Each number is 500 + 50 x the weight over the matrix's rms, rounded and kept within 0 to 999. Layers, rows and columns count from 0. Numbers have three digits each.

# layer 3 MLP down, 64x512, rms 0.171, rows 0-50, columns 384-511
497451417416498534582552467418545427502481451506531525546479524506454502561575547448479555539537443488502487416547501529558432573466573548525552513502518455456417503558515532536502582495545509418546440548551424590553521556486470539480532555532554445490456465412547540444400470480559535566439534388525500449461498469482538403475529471521501481425458561613585455502464494501496513489501
461573506464554532476425528496528463548519446537476487500511486460575510489361524438480453460471512505490437498518511508580453650504425524592488458511573449513497486493394472486603469494500452446522452613511443509490549490502492524629549515442530638432392529507466450508518491430467536484443549525451536407498573534466514548487472496397478583536465521565411447551440447632354475438447
534464539532526456562565502475574513499560422423562495441452515467434405513437415474480369441564561474415590553368559589532473460458440456559485527494420486607526513564543439533552481452342501535531427525482714672494514440476517557592459546454468548478603549533432426473474583483528457461492452435492545455500548505514555528448529540569488566484460409482464384558441569515553424576501
465583507423516579501590453532601559490414592495455448605522441479552540435528504586555574483544573498431615542478468520596470521499507445466503472588457452478549486515517532531572570402437454499529601449520607530537465451449416443595488432477619649496557427568566499604498575543504561622494481481499448554504465607474552564538506460411505415529422545433583509520473468558468496608465
555486432497478482521539555464416477444491455448471565479514487531400520452582468453549531560543527527501412501552511563601507565491560617437534471559418382484521486541524474476542529492455505481502486483503539514570520435527475444502442513457495500597508477454423474444435505519464488486488551496401519424506489484537526547485462485464445519566522536568507572491504503523584509567518
502514501525430347430533480484360499513576458515459587490524508504445428517512408530545453376395546491476500435471440454543451488526467453521539479514488502476479531505515490477519488499558478387513470390387564512463526509447496543441525417463463511535436528469621477448511443504467546617448553533500515582525501456442598488442553497445599493480504568549391377485499573502519541560526
553503514527528513599505398507555526485397506538490402473467471439488437433550495512478501509638469544459491534577496533530554443465430488517488472572608464396546533492508546514429473542510474514452615541554497512580478527489465474503434511509520479530460518513442509596447495510483418515424421438529441496492421618535502453436466525526477486515465570569505533528546509482510453484552
493505493584541502566523466514328497456548495557487530538508461476448595536506494488459591482504573481494567442584466468542498482469483552502480519517486522449460513540468519607477525542507512481519539581478408438541500592525468459516415545539483551457473481384518377476487555470493511500556514545524518503544453480479415491472574489521536496449478546518481390560443507476502546472520
519470577492619443424482497482508489386455472515496619648528582490443434473576575520512428429466551502505536507404515535580433520528416427488508498556489503433494486454545560460448603425516482363460552496428510467513537500471513572490547582483514512463434508667530446582455581548477515551479590567516501513464538503510457546445468515432507531544492434488407505568451532451466541545501
440494484471478431577535461486434489432468507458494463582506474552539406493567442508536503424351446496486544479493531504492511445456572546518534507516528478530512473469519431483506535459498546537462552424529504512555519371607470549511518553483492495469501496451491482542502440468533515567517524598441536444571492510498441554526520548584413553467513527498436362542451462539459563590533
549495536523668521515485499520518592407535524511616499490439439480547508501530472579528595467515464451490475529522552501359455607527527518511534542537485492440460473528489568552469443494477524560521483495559505508504537466537527462511516487477491521456422448493493510469558511529504503463402513496530478507447462510458544583458412497544622421487563414477537605445538445483564514471542
420523514521528514429517348595533565596514513565557539555509484558430477491472507481492613504482569536516441416509491538441523545445357499563480458611462570481475562428529530547534448519649541587478553452510561466496444491504564469592413478496593497502563482389471468548466557487424489454625547479532470543518553433446464443540527530482506464439524540393417546441564505441433476472482
554458506593443493496423425489523451527483417504425532545439513553497569512462400569527486583610342470551450438493478470470571429632501522513471484425544533525541511463455507460540571498502447486496503526544513593555453463513507506544466501448455515589534468439447575509470494468425471609530504424518464495510555513535501524502536476459529473552492522546523498417488510553541492446498
574452529518390582536455358540413422494497697557425527457519486473574506510517543532498531446493529511501460478473503527513479448495542499426450438551528556510481493454505479461486470524528524477408498492505487483541472536515541466643425581430547465558504481437549532414525379495379531529506553434549463506514479529571506556506478539421548448554554495515484381474566509446493382462542
494536489498510425416533531494468559525487449523549460482515509535452530499499495515507474486469538471514585500513544526491447625448504523536481506551485473423560502558579570465581572493441518452543556436526511493523502498489488521477526418477507562486563514549512532501489482494543528461539540439581486464517482573465502564457499456412564494429510476494519434552483458462575492524485
427484527533501458524470554397516594520507473476498411503502500578467611503430407476515562548513452438450543456464500443518369425571573523535426501472507480504581496525553558531528432516510491447467458480398554598469504390453498474570516519544483572521403593540484368414449510515511482516537441588478455463500464500530546488504478472480528515585431504504551499445590570497477512468465
431566464497500480561499487542550502579506457501419556528445451449487555476447543478528565513578454518528538518484515498451551444520411525511530510537514530514506507516472426530483523431538504469462454515519609575493542552562432476404457444427516500508525517544509558396501532466495474475429505457481495507466436461452512504459453394490481575545545524555425532470551533510470567475496
471487509428462482469508596537391569523512557538554538407533502509505609539426502462425519542463423478430463437510500504532407426520700472461568526489544562405448502523523546471523442538507458377512471625485481492477479432511478505410513569488409540440522507411546519487473513496555440402560610553536558526581484520568499514430503589586444511574504546584440446513475451550450491389506
474516505502506488556473612417463542376486431515524502491475469474461462451487495515347499493393537515532518496521499500447562564595519453517534479498542504514438468569517511476549484490528593444536465439579504425532450512507534521538462555494470466566490439435557497536426455485493556491426414542481544491508481512533495508465506462490611519455475536600527561531444536574566484407541
468550541569583524479441477570608469578552499529520542449471480552471517459352529431513506536506491494506526443586484484444468521554453537469466412468461604441562430540537519483514413524550553465502455505465423476483573534551490487439517477444480496424524544478474413504481560490530449448534479458559514475433418572515570496519438537415538516518525540485413436471517467478473547508467
484485537569418552326503599504488535491571482449554519583506528424529510553459477486539458498531488492444422442460437430510444535523497475458462523552475554422540425548440454461475430469591529460547460523518515498532485476532492495565647426546470529548416537466573573462468637490551542419542546382586449438451518534500513539476439540461517478490515486550497504553531564579479501528520
544486502498504484634431564464427553573559497508466574559574467465532450507435400486452569523471481575486491462522515500542438504454469406540532460439471502513488608513538484535580511507545502530520432418504522467515495530419550503525369568481435387458498481443484456485480505575543513355480512560498458503554471471451514540512489540519528635494520520512636533501548633569438580501482
530523494568408544586441482415341596524404471564525529500601435526511513482471551521536514517445458472470411405476497452592500566473549586545506485608493486590446536533484536513587498543467521427510484572455508440528488445487431504507492534421466422490529472375482465385572456478557496519474470628446491441515444394558474553509501558499465496514491592415511567514516492581546471489480
518491465464510546489534534501435429579420456528446507453438535659471501498411599533566532547616437508458550424568504492481422465515485519549464414517482576537552442444504475547457543465517533535486465477436581515550541439555500494550434410605478449569560543444408576483478432530420516494462478484524489595575536533536554440502503608584548533568544484547455447573553517403548521543535
538472520588441493574500522467491495572565491487470439450511507523447586451490430495482549448539481491351377477519531513492423452552489544588531520558455542499516487562466535499554488489529500489452482486484566458400517547461471540499522499489449546518466451500524567450394556532545477552514497491489481430505479440535519520478475414502555468487504490537511441431466481527536496534517
474504496469482512542461482536569454571497474471452467536465487539565500546493490504492501493569534505509566486473502533571491412453362523455515463581474476485535535562541526465524457467450450529414542516487498474532474518485540434569545559433570492665558492517435562603476438436513490440451468469580462459478555552495534577476528499470530467547561537475425437503528479463523444560517
532480448469524485591453667468519562416477486497478471550543563363498455481493559587476542433490517533574471461441432472489542384497544502406553511398536500478485496468460480529419411579507534475536439415518464538558572556484480525527496482452502588533484531502527420514489527490428511455486520481484477582510532514475488566467558455494537538504476541567587541565529490508506565506530
523575519463642510568424497531443529481491531462455488526495522530520459573486566504511455548554463496450503501477545460522442513478524485554563588379452440410570517528533620524517383564479476488506376493441363471428399567554426501578550417505535492500465553527544498492449481485505575478541464506491529471403547497526535597509537546499488485494497482517521504509568526447528541502573
425546534478568559508498643466499532501451490485502473412471443450477457486582592520538492493531433470543590535397426457401531468414483476398513464573561507487561473483509491522400528514502538506520549503517481442595481540545516439505558590479561469519434436633567503541482480515505508544446531515498550426562473534509451528473474487444446535452420492529456447554450551437516481510542
512469594505468497513516407513482473475512550411424542524527472418552534543551495573528500541479569429522471489493497439402457524489615542488505452521575473545514454478563537494481546408507507441525516442591513512437494446589459458494486449518602507491512496569549555585391538459520549467474451541480543481517524575485421560501493498566478471504486534529525481508518590497450516547475
509533453473665466376445599589505604480582533447529569447611488494455436464468409547444562490430529544564576486502463465584485500465546522511404509472413529569431491457514520513511421510522536547499556450586532582475435526540501603519600590565484564418474575473530434528485519550558482467566488407475493544515544499462545466545494556474456548496482440465508542466539592533477422588479
496455484438517552491420484511529437498497508521502449489480461375530528497539454541539474452449588474524540524515488446497453501507572568405524474506522485544456533463516472523445559569490490552474473476493432474465588484441508452616549487508484458533542508503468576496456500575502518540592466481462496635488550513433494480573540497468511516493502495582465532609513519560652476463518
562492530532542460487587444587458525548486431529509589526518497486543537515496536592454512531422468512493580500505529539510545489436507484450492478446488506547506497522484484454519440533452494527457532512525461454462508489424547542427479515488525506479518460488502451518487562475470499576457501476483525521518523573579473454436531487523506484537539531451428498458538559461512508391533
500491528545516571442468593495587523417612497453496476534474485527543510573514549606471581434506478518609520436535445472460487508532505533403536491523579393556432460538487550590510570457532475400571501527652502542506438500571434545550566567512497521446489480644558497537635585512528510477460537464424519527486494569433576506495411567493484468464546535446524643556469612506479564469442
511525405568437576401522477471338488517491508486478518529491532532479483528521495564430564510373512538557481531493536520452480540514474479479541540416510479405486469551509601535460571538486471493466478479553453428386431423504533531480548506465388494529541480586438456400500485478487418563478537557522533439569532353497558504486508474456425420429514474514509569470503458646484470491479
528546578480574494401481539627639507562510567511509444571506529536544411415539465527501517490432533525347435588421459561483620540497369499503503509519515523486577489454561488484450431587531377498482567430622519439489580517480503497430554446547572500514499496624665537510488486557479459539459493494469518577511592523497449562491445526458473524443446532527429496539422525503423511519474
562467389568568501437390477487495514456559500422505499436512455493451529509501523556515559546580536480592508478471537512484469561513478554508470508527440431526566507513493492512482441416505530563475531506407509534529466545530505522533457672388485557448506473513523522550451444474490435486490443527450505552477454564437407474532459435442544539496537438628489540617538436515554565566565
483512441542372504501566464525436550510567449476483447546364533515460520527554475579437467406461552452467528494551481495506434498407479548529525470551519521481508527497433446566491460448553504451399533526441539481565478559500504513527435510547518507445513401451391596507468496536482552494485461443523505484483422459562431493477482497490535399466519448513482532505497530473545530526497
431518536478530415470483536490516450594519491490452502549581556487432545474517515408544543552560412523412415494505476530586450503471486446571454498455468488440480433490480503503567536477516438562482535490413458587481451349480452507507430427486534558467527483457466554559504433483519502427543471543516493509482442490501540503492502544461478521488484478447518426449450526564554502475468
448559536552506590594466387492564519518543525508579471562521452453524539619510496515515626480602545535516559426466555400491594446496493527495530446478482513452530509500450459474486472494438507539531468574452547462449464526543452498538586582450514477545443487434438580526459518479575415467504540421534472509483486523500522585536485454575428503487460469564482457537532447504467407514537
519475549494550499556500547442561467548448528543437527486429540542546542507573640491488474524562457539546520396463494493498536488608437488480517506514540515573444508522500483463557483470479543418531424572502546569512608463489531456459436571545444480399448466507544516522526444477433511422553585553502531456526520490464558553513433576508490627505530462395498485449524477416425475545421
569435516559610542420474366454378447488377441433391481581496455473541524517552495506566507508584470483524407441575462476518579421486558553450432419572496537541562493429504440538466480457550562538464503414371496509594471542463555493587517450531583436524469592440434544436470564512524520478527541521463420523439534478519527554545446631552571507473464473505523645635524532492515490505475
486531464515684415542461580585503464452515566518451525559462508525472584467513547491463633488493517525555492418454474552526471527504494530521484503473496474504470518493451465553460485493527480512523575429552521524505486404495497393500505535551583534463492492448557553541546512507463511493417514502479496536495537515580488578446525509485456546497428504510447527496494413518437535435514
460480527534482525448476387412433525615511553578535493520540424538508427523533588532498547504511489553445613397408536460438520524517543571524475491502517484452546463472505549502492537531573492416503438561567516474608559561526567488498535562510486542494517578534365455454559444497581484478445507516434506600516507459493537516489556487463569460434578498469523554513513459519597593500511
533569512495475474495470600451537436471490396517505539525467481480517414502502435534506540476442516445536449587490523509467480540545504476513503479518539490497473531505484504497435398432501485535579503587479589601456478590511518484584482536471445497487541478505417602457447455497488474476496548397378503629460518430513549567510496462379495491520524448565503500503470526574568502493510
616514492533559543458493564396527576566485558516525462515496507547520493421495461486511534498497465526512466394530477501593430462422527480489461515468455532523511519519482488521528508484541541484532512468537508558420528581538528595461518576600563453570512457528541529496424545482467567533500474506496560532513479510544540525463461417548489464442515548518533608488532517502400511506465
452490575466487574615484666521466546493447527476520444579435404409557484481586523487473485492471525522480474520436455490401453530462494491457550508440477508421463485535522575512463378541510548499555472461575364462526479530481459418447536509443541494469593521499519519581498444516506470455589543564450477524476485463516501516501444464448522497536548493565489482469507530545456530532490
503492597656396470503548316471491526431512495599482444440549518482565517518582483478460512472615512480391460554538435482337595551504539582467502532510450509496588454383474515437473513531461551586469544498406535429535526559529504493507421543470598460538552565301362505478511478460480528496478445471429506505566478498523411487551522462569570597489503547462556527506555462487529476422552
552526645497541547455437564509469489475349521535409480497534478530467614476379474463464526600431487510444503492479459543393566483460525495490580533525561520516486500478516545490531485582417478488501393510412611301501486435521496502370524508447514444689414493520598490383548566477490519403454531476468439466580515393537445479601589515609398429566436581568453641512520347462436470453484
482517474550359513494433473541496460502391490543531450621453496477626516501573404469557490509519503460489448543489468513460437624589471488478529493537484529535579541577511415496504422444492478425492468483498420491551501479517490516481592522526449495440483451509586454491526564549554456508575532442571488433447485501546564429493535416455415490538436516586469451542479526412477517474580
492482433492583544564413522523416448557489426521553519440465506512611354468364621544433523520448515523555502511521531396498454565481454435502497538515517556580525447495438542461490476376433479422614523605560486478473428557587479435512565524532507413492458551533541563534454477489478552489416500430423497532426471431519600456507522466560459541564489470562425473476516419513570546553515